Each number is 200 + 20 x the weight over the matrix's rms, rounded and kept within 0 to 999. Layers, rows and columns count from 0.

# layer 2 MLP up, 1472x640, rms 0.0467, rows 156-328, columns 320-359
191,183,171,181,179,209,203,207,207,179,174,219,179,232,212,219,202,154,196,200,185,182,219,189,171,221,206,204,209,223,182,196,194,222,211,202,206,224,234,183
243,208,203,210,179,199,181,162,209,209,156,205,198,201,212,211,202,177,189,176,216,201,227,217,195,199,196,215,211,242,193,190,237,184,170,174,205,209,225,192
183,194,189,176,206,198,238,275,202,191,192,245,227,173,216,175,156,182,187,198,212,223,210,207,222,204,197,230,225,194,179,202,252,191,247,179,209,239,190,214
189,190,215,180,197,189,171,193,196,167,200,191,206,195,199,174,216,219,221,230,215,200,230,222,215,219,195,200,210,207,198,221,211,192,203,223,223,223,182,192
196,195,212,189,183,192,148,194,182,188,235,196,194,192,204,192,231,203,154,171,204,192,164,220,212,202,219,227,218,202,209,205,206,203,201,201,223,194,219,213
201,172,191,215,202,206,209,175,186,187,193,232,191,205,173,172,215,207,189,222,227,198,170,229,255,159,202,181,225,233,218,212,174,207,192,216,210,217,176,180
163,211,206,223,171,216,173,193,204,231,216,218,209,157,213,173,213,198,195,207,221,190,208,187,187,202,215,219,199,187,174,211,208,213,161,219,205,199,203,215
218,180,176,200,219,181,205,204,200,236,220,201,174,251,151,244,172,233,201,224,168,209,215,204,206,169,189,199,231,192,195,210,216,234,205,201,203,192,221,219
187,207,211,189,164,188,172,203,199,193,203,216,193,187,202,171,199,200,193,241,227,219,204,203,172,209,196,189,178,177,168,225,196,199,201,226,207,182,185,198
186,222,205,214,189,189,184,224,206,176,210,208,190,185,207,177,197,187,146,220,171,211,197,208,194,207,213,175,210,193,229,208,221,240,186,210,207,236,217,173
212,199,214,195,206,189,188,184,193,197,215,164,224,189,211,213,161,192,197,181,226,175,212,193,170,188,205,176,158,176,220,189,216,200,208,211,206,231,185,160
228,219,205,211,156,197,194,180,207,190,205,190,205,213,201,190,211,226,187,170,195,200,221,160,191,219,182,174,213,133,224,180,204,202,185,232,204,203,168,159
183,183,230,214,197,225,233,225,216,239,223,188,165,188,185,220,234,202,187,198,198,191,211,215,193,194,236,212,211,201,202,197,203,189,173,210,194,197,188,185
205,193,192,175,204,211,221,208,221,195,162,227,233,192,157,194,213,211,150,179,183,205,220,157,224,219,202,194,187,216,215,189,173,194,185,223,247,186,169,186
237,173,214,180,187,183,221,167,206,232,170,219,204,218,198,227,189,223,237,203,211,205,184,193,225,199,194,216,197,207,192,228,223,204,205,171,168,212,204,214
235,213,189,198,246,197,198,203,185,219,195,217,193,169,193,213,180,180,209,211,187,219,196,183,199,206,194,201,225,196,224,197,212,199,226,190,210,201,211,197
223,163,220,185,185,219,198,191,181,235,208,190,211,205,204,231,168,213,221,158,212,185,201,230,194,173,179,183,187,169,185,170,212,206,235,205,204,199,206,189
169,187,199,190,219,209,215,220,186,184,178,202,191,219,221,221,228,190,188,194,233,174,190,201,180,220,204,185,219,194,178,180,210,217,200,183,204,209,187,201
247,239,214,209,187,150,183,208,211,207,202,195,219,176,204,204,228,232,195,220,203,226,245,198,207,230,208,204,173,157,197,205,189,190,194,188,237,202,207,214
234,225,211,213,170,190,176,228,209,161,223,148,206,208,201,216,211,206,221,212,217,200,197,174,198,192,196,198,178,173,175,184,230,171,193,198,187,183,189,202
212,173,185,169,214,211,227,196,200,206,176,219,192,233,190,234,192,194,205,176,158,188,222,213,193,170,207,192,181,156,206,189,171,224,212,212,181,201,190,182
187,207,202,207,210,203,198,174,194,180,204,210,214,195,212,221,221,182,202,224,225,211,208,213,200,189,220,233,208,221,229,247,169,225,184,182,202,202,219,188
192,185,213,186,212,221,212,222,179,188,209,213,205,199,224,199,196,193,214,202,233,182,194,222,187,214,199,192,197,197,219,197,216,216,193,204,173,177,181,192
232,183,202,220,195,228,207,198,202,183,206,224,225,183,199,216,175,213,189,156,230,210,190,206,171,187,207,201,181,176,192,252,190,221,179,176,188,224,206,215
205,183,205,230,195,174,237,155,208,209,182,198,213,218,183,244,221,188,200,187,223,196,186,171,206,216,215,223,208,193,220,178,206,189,230,204,160,221,189,174
187,197,190,227,183,218,177,177,191,213,202,184,210,229,207,201,185,177,194,198,200,211,199,198,212,202,172,230,209,233,220,216,204,228,226,178,227,219,239,202
188,197,208,211,217,198,206,194,207,199,155,173,191,195,182,208,161,171,196,225,194,220,180,207,183,208,199,231,228,178,201,205,202,184,196,227,220,188,194,206
195,148,183,197,200,210,205,240,200,193,225,178,211,221,215,189,194,201,158,141,205,210,193,202,142,220,206,194,192,234,225,218,167,180,148,244,220,186,203,192
220,214,206,184,184,196,174,186,201,174,189,232,186,211,173,218,165,212,199,200,212,204,171,209,215,163,224,220,196,211,157,188,207,187,215,201,192,220,218,206
174,165,197,181,209,215,185,223,212,165,182,233,263,213,196,181,179,207,184,206,223,219,199,195,189,215,175,191,169,176,194,159,211,232,191,174,177,213,218,172
178,195,227,220,179,164,183,227,204,192,200,196,221,190,227,197,182,170,220,183,224,201,195,189,214,240,196,198,187,210,197,213,208,179,176,198,211,220,193,214
203,214,232,208,168,212,196,200,179,160,177,231,203,206,187,199,185,186,159,221,147,201,186,198,203,213,219,178,223,166,209,194,173,179,187,178,186,206,188,178
174,197,208,205,217,195,169,190,173,178,207,150,221,231,193,212,209,182,197,171,193,205,187,219,211,211,181,167,212,214,183,180,204,197,205,180,191,210,210,199
209,201,196,206,220,190,198,186,231,201,163,208,183,197,187,207,240,214,154,182,200,187,146,203,215,202,179,226,226,198,186,210,200,193,232,219,191,206,220,151
195,211,216,182,206,177,173,155,201,198,201,193,208,210,206,164,201,201,247,211,218,186,187,215,218,222,205,195,213,193,209,230,172,193,192,219,211,211,213,213
220,180,200,186,198,197,206,218,200,186,193,166,204,201,216,219,193,183,176,220,211,215,203,203,201,202,203,206,188,219,238,193,201,193,201,192,225,221,203,209
196,228,208,200,189,205,231,227,216,192,212,217,222,171,165,196,221,222,185,210,234,213,197,177,192,195,213,224,222,169,208,212,215,166,198,179,227,211,207,206
206,172,206,178,196,209,204,232,187,176,220,192,204,201,207,189,210,179,181,194,223,211,184,191,222,209,241,227,254,148,216,185,227,189,216,161,179,195,217,180
221,230,203,157,207,210,194,181,230,208,250,193,216,223,222,214,189,146,186,214,176,192,229,224,208,217,170,189,174,173,198,206,175,179,226,203,200,213,214,180
166,210,228,191,147,212,206,226,203,188,190,222,196,181,204,240,195,210,210,194,179,200,224,191,165,221,232,175,228,163,204,182,189,190,205,202,184,212,205,213
230,241,206,201,195,233,250,187,222,215,204,160,190,209,217,188,177,203,183,214,219,194,193,208,209,214,178,214,181,178,158,193,188,209,239,192,189,176,218,195
228,214,181,194,190,176,182,196,193,205,176,214,239,188,197,182,187,152,170,174,179,204,192,186,183,200,216,186,219,235,167,216,188,182,221,203,174,195,221,269
236,202,212,195,199,208,175,187,183,205,205,188,208,183,210,175,230,205,171,213,231,187,199,237,204,210,181,189,227,210,181,196,208,214,180,211,224,175,196,181
224,205,188,209,203,203,182,198,206,199,186,200,216,232,192,172,158,206,219,188,188,210,215,195,212,229,169,205,162,163,171,171,227,205,208,211,199,215,177,203
162,212,208,192,237,193,204,195,231,211,209,185,227,229,208,193,228,211,202,189,155,196,174,219,205,225,204,197,239,224,200,188,197,183,212,195,198,194,215,228
169,191,201,197,204,237,212,215,196,167,216,207,225,213,172,204,181,170,196,213,200,205,183,195,194,169,185,210,196,193,191,188,209,206,223,198,230,164,175,235
196,208,176,216,173,218,189,178,198,228,231,174,202,202,201,196,194,222,240,166,213,178,223,217,189,190,205,206,171,184,196,232,191,204,229,204,175,253,193,221
154,167,218,177,200,210,195,213,200,200,175,230,183,213,217,195,196,220,221,181,222,152,194,209,209,196,226,157,193,195,215,209,190,229,170,205,202,196,202,229
214,183,179,188,196,214,228,197,201,183,187,200,203,203,181,162,228,183,211,239,233,203,199,172,191,182,191,227,196,210,228,189,179,170,216,181,193,190,226,181
227,198,194,188,205,176,221,214,214,195,206,158,195,194,182,204,202,200,229,197,171,193,168,208,220,200,183,221,211,181,224,198,193,193,184,218,191,201,192,199
222,208,176,209,213,184,226,173,177,205,172,193,233,225,165,184,180,232,198,235,218,189,226,197,216,221,211,160,207,221,194,210,182,162,191,176,199,151,205,225
176,190,208,175,186,206,242,186,197,202,231,202,175,212,180,218,193,200,184,181,216,193,191,203,178,187,182,208,191,223,202,202,177,172,188,254,184,186,229,229
205,195,182,203,190,173,190,250,200,184,216,201,179,151,217,188,188,193,215,220,173,225,197,182,222,174,212,230,199,215,225,211,178,207,225,208,213,160,170,171
200,169,216,201,169,166,210,187,229,195,202,185,231,214,174,188,207,160,218,210,194,250,196,187,216,216,179,228,206,209,182,220,188,215,167,202,189,174,182,228
184,162,212,230,194,189,225,253,193,195,182,224,187,193,193,175,238,181,201,228,188,183,181,191,188,194,190,185,206,197,224,218,207,202,184,209,208,205,167,207
159,177,206,190,188,220,171,190,189,241,235,188,211,211,176,172,207,231,225,187,214,199,195,211,213,185,179,190,231,187,194,205,198,186,187,205,229,226,191,158
185,196,143,201,186,195,225,192,220,229,169,217,196,164,230,211,261,206,179,196,202,167,210,206,220,187,207,224,171,250,214,191,179,215,208,211,209,221,229,208
180,196,182,194,222,209,237,192,217,251,167,179,183,227,187,206,167,203,155,181,142,193,196,186,211,227,207,211,230,201,187,230,224,185,186,238,191,190,173,172
198,194,175,191,215,198,223,202,199,219,221,207,200,213,221,232,193,181,165,202,185,211,182,175,164,169,193,215,172,198,213,189,171,210,206,190,205,237,169,185
205,210,173,196,200,200,184,237,196,222,204,186,193,207,193,208,178,187,184,193,227,221,197,199,194,190,231,233,220,198,194,176,179,199,172,183,198,208,167,207
211,166,258,200,210,184,212,190,223,182,182,188,213,182,232,193,221,181,190,189,202,180,209,181,200,175,196,201,177,186,187,189,200,212,182,181,178,241,201,203
205,252,210,172,220,221,205,206,186,207,214,214,206,216,212,198,210,178,241,196,203,205,213,208,199,215,208,183,227,190,207,197,192,213,206,185,197,189,172,203
199,206,213,206,189,188,192,183,220,173,215,208,178,222,255,180,196,152,196,179,186,187,205,189,206,216,176,213,207,196,213,210,241,179,232,212,180,207,176,190
188,180,172,168,198,186,200,217,189,195,244,235,216,213,188,192,173,210,190,217,214,197,148,171,197,177,193,225,229,179,218,195,186,176,199,224,215,209,218,183
156,195,192,180,193,209,171,224,227,185,198,222,207,201,234,217,170,205,193,198,201,199,181,178,186,198,220,164,198,179,168,201,234,193,224,178,175,195,213,225
227,205,193,183,215,181,158,182,205,218,211,217,232,203,158,177,239,192,169,206,173,201,172,171,198,202,188,217,183,206,171,217,203,175,226,170,192,186,202,208
205,186,186,178,190,199,192,177,210,184,192,182,212,188,152,181,227,216,188,184,175,197,191,193,184,195,194,199,238,228,218,212,176,191,212,207,196,198,226,187
180,197,197,217,194,187,227,200,177,203,180,185,247,196,224,207,188,203,212,183,174,210,204,215,197,209,185,227,190,188,187,196,177,207,246,212,209,210,168,187
186,184,181,218,163,210,181,228,199,193,218,214,180,179,206,207,169,186,220,198,235,210,198,197,225,255,224,150,187,154,222,217,195,170,223,220,238,224,184,208
214,217,194,208,205,199,221,224,175,163,217,204,212,165,196,220,202,219,202,201,184,190,212,201,220,186,184,220,209,180,192,179,180,205,142,200,206,235,229,205
215,213,177,205,186,232,212,192,206,204,185,235,172,211,209,195,231,186,173,176,235,196,191,196,213,197,186,213,177,229,173,215,224,197,201,196,211,218,189,210
188,225,196,198,199,199,199,187,197,198,209,169,206,217,172,203,179,212,188,193,218,207,214,203,222,199,204,235,214,155,205,186,165,199,230,197,212,163,197,227
228,189,197,203,175,249,209,226,216,217,196,195,203,240,194,169,190,239,197,234,211,220,201,170,205,213,212,220,227,187,189,180,219,205,203,175,192,194,192,188
186,219,214,235,239,163,196,210,181,182,218,241,226,184,201,226,249,205,199,211,188,216,181,202,138,214,199,185,234,251,198,212,183,212,210,210,225,160,183,191
209,197,187,172,184,190,187,198,197,178,199,184,224,220,188,211,202,180,198,203,177,182,176,206,253,216,173,219,205,184,234,191,187,214,224,179,207,181,187,213
174,210,181,198,219,217,186,200,192,199,210,233,221,182,203,198,228,201,210,214,166,188,206,228,227,186,188,225,189,194,165,221,163,211,180,202,241,208,205,199
179,215,234,188,210,231,181,227,210,181,229,180,211,202,249,198,170,239,208,188,193,199,188,226,182,217,221,188,213,183,204,181,195,185,176,222,199,223,176,206
201,211,207,201,198,214,204,198,207,214,176,243,200,184,189,190,180,233,215,203,173,212,217,197,197,235,195,192,148,180,165,171,232,243,191,198,236,197,207,200
205,176,179,172,238,201,179,185,184,212,165,190,208,202,208,227,215,169,181,200,231,209,191,239,202,212,185,210,170,221,196,243,199,173,209,190,193,208,179,197
177,206,203,221,186,190,191,230,230,193,234,210,211,143,191,201,242,212,186,193,172,201,203,198,218,171,212,193,168,211,154,212,187,189,208,197,205,203,204,219
200,199,221,215,224,176,216,188,206,193,213,181,199,210,206,236,202,214,199,219,229,203,229,186,202,187,194,196,222,201,243,184,247,158,175,199,181,241,210,191
182,212,193,203,200,176,180,202,200,173,210,215,195,201,220,198,230,208,214,200,222,206,239,201,191,195,220,187,224,212,220,219,215,205,211,192,214,160,194,224
226,193,167,183,201,230,173,204,211,221,181,215,213,192,204,207,157,163,218,179,175,202,186,228,179,187,181,177,189,197,177,185,169,251,209,190,214,226,195,172
180,181,215,241,202,208,203,188,189,208,190,179,199,198,182,209,184,202,230,181,199,188,205,194,221,182,221,191,196,184,192,193,193,201,200,228,196,211,163,216
201,191,200,186,231,178,166,187,215,236,207,186,176,203,208,217,227,205,188,200,185,175,178,184,180,223,217,189,202,200,183,209,182,159,206,227,186,204,203,193
181,215,201,205,185,184,225,170,219,176,203,212,188,213,214,220,166,217,192,239,231,199,191,206,193,157,213,224,190,204,216,229,207,212,203,223,213,206,234,207
207,164,224,184,202,206,194,225,189,211,193,185,198,204,173,216,225,183,198,177,199,202,157,171,217,211,195,216,187,164,188,202,198,222,223,190,241,226,184,203
159,211,198,170,196,192,221,179,197,225,165,217,170,213,195,218,214,175,177,166,201,227,233,187,174,219,215,214,216,191,238,219,199,225,191,195,198,203,203,169
248,221,205,196,170,208,169,182,226,204,191,201,207,189,202,187,215,217,147,214,215,194,182,213,219,215,184,199,208,197,203,167,194,170,228,200,201,214,191,223
210,222,162,182,189,187,200,211,219,199,204,175,202,186,208,217,217,183,173,215,206,205,188,209,189,246,203,206,199,223,192,214,221,210,204,219,158,196,177,196
197,227,199,228,206,200,205,209,188,181,215,202,214,194,198,198,225,254,183,215,194,192,177,195,204,223,178,193,191,180,175,203,217,171,229,170,175,189,180,220
177,205,180,233,217,176,179,215,192,167,170,171,176,185,205,166,208,206,197,183,199,208,213,214,198,210,204,226,199,193,211,214,210,241,158,176,194,176,219,196
231,187,196,191,206,215,219,169,174,210,209,211,173,220,199,248,223,205,184,192,205,203,216,226,198,174,210,200,207,219,210,189,228,181,185,179,181,224,200,226
205,205,158,208,171,217,223,144,206,203,188,207,248,189,213,194,201,197,187,182,209,180,187,204,207,194,200,238,199,208,177,169,202,205,201,229,232,189,190,206
209,210,226,207,233,197,221,230,219,216,215,224,248,197,214,170,228,227,198,203,191,206,185,207,169,209,202,198,192,200,203,209,173,197,224,198,216,214,211,219
215,175,226,188,252,208,211,182,199,200,209,196,195,202,213,227,172,222,197,189,207,198,193,202,185,182,187,220,174,210,216,169,183,209,233,214,229,208,217,183
227,260,211,192,217,213,179,201,198,205,181,191,226,153,198,209,181,238,201,188,236,205,187,164,198,168,231,206,174,176,228,210,182,213,157,217,192,213,182,221
220,164,208,178,202,197,215,180,185,198,200,186,202,190,223,222,229,181,221,205,206,212,216,200,216,187,205,235,182,209,184,167,219,189,206,227,199,189,241,226
214,202,201,176,216,220,232,187,215,197,213,214,195,201,208,208,200,215,178,181,162,212,195,194,221,213,198,190,192,195,218,186,193,239,173,183,226,182,199,190
189,213,232,212,199,183,183,219,197,204,197,212,208,193,235,184,228,176,190,215,216,189,187,189,192,195,198,195,219,149,212,194,186,218,206,216,168,201,188,152
190,213,214,163,200,183,183,220,193,221,237,217,206,197,220,175,226,221,209,197,180,198,234,200,210,185,199,201,191,207,214,224,195,212,227,223,201,187,225,215
207,186,190,196,186,219,200,196,190,195,220,234,210,213,194,184,209,191,171,183,166,194,204,197,183,219,192,185,223,196,195,159,206,200,208,243,209,203,182,157
202,200,193,147,206,228,205,163,186,197,205,179,202,246,200,209,175,185,201,185,230,181,176,201,201,153,193,236,194,203,210,217,220,211,205,210,184,200,235,218
182,190,179,241,201,230,211,207,217,180,176,201,238,206,191,199,223,196,223,239,196,193,223,214,177,174,207,178,192,184,161,193,181,201,224,260,165,191,225,242
205,177,202,209,183,221,162,201,231,177,205,193,170,167,187,190,176,186,197,196,209,177,172,192,175,181,198,223,219,216,186,214,154,164,204,216,198,210,205,232
205,180,176,231,185,234,216,218,204,174,193,156,184,170,211,241,202,169,190,194,188,207,241,206,212,199,202,242,232,169,238,213,182,159,175,225,196,187,217,171
219,205,176,204,195,200,209,190,213,202,184,205,208,209,187,194,214,179,191,169,185,215,184,201,161,199,220,220,195,187,186,188,204,239,196,224,160,180,219,178
176,176,209,224,215,198,172,234,199,225,189,233,234,231,221,211,181,223,234,153,176,207,182,174,175,200,192,189,181,192,215,183,199,199,213,159,230,181,190,202
205,169,214,199,207,192,201,171,199,187,196,197,214,227,219,202,189,208,220,202,196,229,185,208,217,175,197,192,177,239,221,227,218,198,197,221,165,191,156,190
160,197,191,232,201,210,185,164,201,193,210,215,251,204,230,196,160,216,199,215,209,187,171,207,195,224,177,190,212,210,203,187,233,217,202,202,216,129,205,153
170,167,166,211,194,217,191,190,215,208,198,229,170,224,211,223,198,197,242,199,209,211,201,207,205,212,187,197,178,200,185,172,197,185,202,240,206,191,221,196
159,200,207,166,221,212,170,228,188,219,218,204,201,195,190,191,156,188,169,172,187,216,178,197,182,219,194,215,197,195,197,198,217,178,198,169,222,233,216,194
203,189,218,185,186,208,194,183,193,187,194,245,194,194,214,198,197,210,202,225,190,207,234,218,218,198,209,206,193,178,162,185,235,203,197,239,219,225,192,218
197,187,186,209,205,178,179,189,212,168,210,185,164,209,159,178,209,178,172,191,173,210,209,201,255,202,196,205,178,197,193,190,238,217,189,204,207,204,173,218
220,232,174,224,189,207,210,219,202,222,189,237,207,218,171,168,225,184,189,171,174,192,184,188,211,204,199,182,179,209,226,207,197,193,188,197,185,237,191,187
207,200,237,230,207,208,222,173,187,182,180,198,206,220,202,194,212,190,165,221,233,188,185,178,195,208,171,166,202,191,213,201,179,209,185,221,176,215,191,225
201,172,217,223,227,184,184,219,201,176,203,195,203,197,217,186,206,258,212,250,202,199,204,216,186,197,169,190,204,203,241,225,210,153,188,183,219,206,234,160
208,223,174,231,199,217,197,170,199,228,169,213,232,190,196,180,219,222,225,199,219,198,188,194,197,205,196,215,202,203,237,161,191,203,174,224,204,189,205,182
205,217,163,189,186,177,185,159,229,220,207,175,239,185,186,200,212,182,213,223,224,203,172,185,182,144,164,201,180,190,237,200,192,219,207,236,191,165,201,193
188,154,179,220,216,232,178,218,205,225,181,206,184,228,187,247,208,173,199,198,176,207,209,207,195,137,237,210,204,244,173,236,236,189,158,190,205,234,202,184
219,232,219,218,172,216,191,162,214,218,197,211,217,174,179,159,176,218,235,186,183,205,230,196,160,229,200,172,222,180,191,185,205,184,213,209,188,195,206,187
203,185,188,207,195,204,195,162,212,196,224,168,167,187,201,209,182,198,224,196,193,201,219,181,176,206,218,176,217,183,211,212,182,210,221,199,174,222,228,181
216,165,207,203,198,218,209,194,196,225,185,188,178,187,201,135,213,163,182,200,219,175,242,192,183,175,206,176,238,241,234,155,207,171,196,201,195,191,169,215
230,245,222,197,196,218,202,202,184,197,199,195,221,217,202,198,186,197,174,206,208,176,197,201,189,207,207,199,196,222,155,164,190,201,217,213,227,180,215,185
190,192,194,182,194,206,191,184,205,191,171,180,213,258,198,220,189,195,198,244,245,190,186,176,219,201,199,205,186,226,152,188,200,161,202,178,199,191,216,184
185,218,194,211,212,209,224,175,214,213,228,228,199,252,233,189,215,204,209,214,202,213,204,210,199,189,201,200,193,175,197,203,186,186,180,197,198,201,188,205
231,201,178,168,194,202,193,194,205,245,206,247,221,202,196,209,181,179,178,197,194,225,206,234,212,207,194,202,202,215,230,208,193,177,221,190,205,163,187,202
210,212,159,183,218,218,217,225,191,202,180,198,205,204,156,171,213,199,181,230,234,225,169,218,232,200,184,222,215,209,197,200,205,219,179,214,203,174,200,225
200,206,179,206,198,182,198,195,223,214,204,166,206,221,183,186,204,230,193,219,207,212,225,195,215,226,221,173,213,190,205,195,217,202,220,224,195,192,175,201
205,214,200,198,183,213,212,208,176,181,223,194,203,189,203,193,208,195,190,205,231,217,164,217,200,191,198,197,203,189,202,213,174,242,211,225,210,193,205,204
191,206,201,182,187,176,206,178,200,233,221,207,220,204,200,179,186,215,226,189,184,202,212,207,202,199,228,189,200,206,203,179,206,205,183,181,210,161,201,213
232,195,160,180,206,145,239,220,213,210,230,224,196,196,232,173,206,163,195,186,205,185,212,188,242,208,199,162,189,222,213,185,186,199,184,229,189,184,184,182
192,219,218,206,213,169,198,222,195,199,219,202,204,200,184,201,206,220,170,208,192,202,213,183,218,213,237,172,233,198,231,210,224,215,178,160,194,245,168,183
162,257,230,207,215,219,181,165,225,203,215,212,191,219,209,214,199,194,219,184,211,206,194,218,177,215,204,254,196,222,235,169,181,171,208,199,221,170,188,182
204,245,206,186,223,191,193,170,207,172,201,213,182,208,177,198,214,218,211,219,200,201,163,188,198,188,183,237,269,158,204,236,221,164,198,210,194,210,210,207
195,220,196,198,251,232,206,212,188,184,190,207,206,211,197,232,167,232,215,216,193,215,217,227,217,198,217,213,177,248,216,179,196,197,196,205,206,199,182,195
209,149,203,239,194,207,210,196,202,189,201,205,177,198,206,190,205,188,204,173,167,205,244,208,184,210,202,171,188,214,187,213,165,162,202,204,204,216,187,213
228,189,209,219,176,228,210,183,199,182,213,198,199,218,219,239,189,185,184,197,158,185,214,205,204,187,170,192,192,203,221,184,220,223,197,200,174,183,219,203
179,192,209,200,188,246,218,166,215,200,180,188,230,195,193,212,187,165,210,210,209,179,207,213,224,181,195,214,203,190,209,214,167,179,226,188,178,203,230,193
188,218,172,185,195,161,176,197,186,184,206,197,193,197,207,193,206,173,234,197,201,195,180,207,197,203,220,169,198,185,188,230,194,207,179,231,212,171,189,208
206,197,175,187,224,190,227,164,209,226,165,190,215,231,207,186,191,221,200,199,172,207,182,182,180,239,226,200,165,221,211,240,223,195,205,231,236,185,188,203
188,199,218,240,192,216,192,182,201,239,197,222,215,191,215,221,176,233,225,160,206,198,185,191,202,204,174,189,182,239,198,165,231,224,204,192,193,197,177,207
199,251,186,205,209,195,203,206,207,128,206,229,207,176,222,163,177,189,167,207,164,161,206,220,198,197,213,197,216,179,181,195,177,202,214,188,184,162,191,175
214,234,222,230,204,191,211,189,202,210,215,196,210,227,186,213,177,235,183,211,145,216,174,200,170,217,187,199,176,201,190,225,208,244,243,205,188,148,212,177
203,195,208,170,195,211,215,171,196,192,209,168,209,179,212,176,217,202,242,225,197,172,157,220,213,185,207,186,194,197,257,231,201,220,184,213,188,188,198,208
229,216,183,175,209,179,221,192,207,212,168,222,205,190,173,178,221,186,224,220,191,211,203,216,186,185,215,175,233,228,217,189,211,207,218,183,202,185,181,204
209,184,236,169,220,191,220,179,198,212,179,194,215,180,180,170,203,183,181,205,191,213,207,214,178,172,200,214,218,211,207,221,186,220,148,198,194,209,194,189
217,172,258,215,192,173,239,178,191,192,231,207,175,197,231,199,241,193,215,193,195,185,224,194,210,221,183,185,189,185,218,174,182,203,228,189,211,186,230,173
221,185,178,233,190,161,200,201,193,183,195,197,171,242,207,182,200,212,176,184,201,176,192,187,191,179,216,180,203,192,237,241,192,210,189,193,199,173,160,172
216,207,197,187,242,215,159,179,221,179,175,217,213,209,203,242,208,206,178,247,215,238,189,207,184,190,183,232,196,217,190,218,218,189,191,184,174,203,194,197
234,207,224,187,198,196,220,189,207,217,211,205,167,187,233,200,225,194,203,226,192,215,203,192,206,208,183,207,196,200,214,192,181,198,200,240,198,168,201,247
187,215,198,178,187,215,179,194,200,197,205,228,215,201,226,201,208,208,202,186,188,167,194,169,180,186,196,220,201,196,217,200,216,196,208,178,237,204,208,193
192,204,222,191,187,237,197,196,204,222,234,177,206,240,227,180,206,183,215,195,216,203,168,204,191,202,177,190,194,204,212,207,186,204,213,194,201,188,198,190
211,224,188,213,219,228,227,202,201,200,202,230,177,217,194,182,200,179,180,190,189,173,219,186,210,182,206,230,166,201,229,151,202,196,180,206,193,224,182,234
215,209,206,195,197,195,233,206,187,225,238,215,183,236,238,205,214,214,169,178,214,201,218,202,236,198,199,192,231,206,199,202,234,235,234,245,187,179,178,222
195,195,201,210,210,210,205,158,209,236,207,196,193,199,198,200,170,199,209,189,235,178,177,181,218,188,241,225,168,206,233,219,182,179,200,227,191,225,192,179
203,186,218,224,223,207,173,190,180,211,215,211,217,210,239,161,199,242,236,196,207,184,230,187,196,222,229,189,220,200,197,188,255,199,199,202,220,183,192,184
194,193,252,209,214,267,231,203,247,207,207,195,195,194,227,185,202,178,195,199,162,184,144,160,187,204,231,207,207,194,164,199,217,213,211,247,187,230,204,172
198,209,190,183,193,184,195,187,184,193,254,182,204,199,210,199,183,186,186,200,194,199,227,203,206,228,185,210,174,233,203,185,194,205,184,210,186,198,230,175
216,188,156,197,208,202,165,216,197,216,213,221,192,204,208,217,216,241,206,183,214,185,163,201,206,219,182,212,194,218,191,197,166,220,215,220,205,209,217,208
200,196,210,194,189,172,225,172,201,208,173,186,190,175,170,202,216,202,225,185,209,197,207,192,210,200,161,223,166,207,233,172,197,169,208,236,212,243,176,232
196,206,178,210,235,206,172,183,160,165,209,188,171,192,207,187,217,203,171,224,179,175,196,224,170,209,184,221,174,180,222,184,183,199,187,197,168,219,181,163
200,191,186,193,179,210,222,217,199,191,183,238,214,197,212,202,209,213,166,218,203,191,216,234,188,192,196,186,180,188,250,251,213,203,200,190,194,222,211,188
201,186,191,179,204,203,213,196,210,169,196,180,220,163,227,205,187,190,162,237,214,227,182,210,237,182,195,188,193,243,212,220,188,185,183,190,219,185,218,176
207,192,176,194,170,187,234,200,210,198,230,196,204,186,188,162,169,158,198,221,159,198,192,206,210,226,214,231,211,210,182,200,219,254,182,173,198,199,191,197
230,211,211,188,180,212,174,216,209,209,188,177,187,185,187,166,185,221,197,200,195,196,169,190,199,214,138,186,214,189,176,233,205,190,180,197,194,179,204,189
215,194,206,189,215,203,214,173,182,208,203,181,185,168,183,182,204,201,206,223,175,199,193,205,216,209,191,216,188,191,205,199,229,197,186,204,204,204,210,208
231,197,225,221,190,203,183,194,178,193,199,218,215,165,219,189,225,223,218,187,170,209,192,171,213,170,192,203,203,214,210,210,192,166,219,201,208,187,181,178
212,197,206,217,201,180,220,188,209,179,185,211,201,209,175,187,201,194,208,195,198,195,199,165,186,222,219,193,208,183,191,191,210,185,196,250,186,185,207,172
190,212,201,190,200,227,208,186,217,202,197,216,213,172,169,224,206,224,196,246,166,199,164,189,210,184,192,207,207,204,187,213,229,188,191,203,187,182,196,213
185,229,190,222,202,183,179,226,178,225,196,198,178,179,204,179,195,154,215,173,223,216,198,217,224,186,200,197,162,204,231,220,197,210,206,187,212,219,199,190
184,244,215,195,209,206,232,183,187,157,215,231,205,200,186,223,218,186,188,231,196,192,208,203,201,194,186,215,226,176,214,196,196,178,208,201,218,206,196,204
206,197,230,227,183,182,236,206,218,195,186,163,184,199,229,182,203,194,189,191,189,200,182,213,182,183,215,209,224,220,236,179,174,231,202,198,211,199,174,188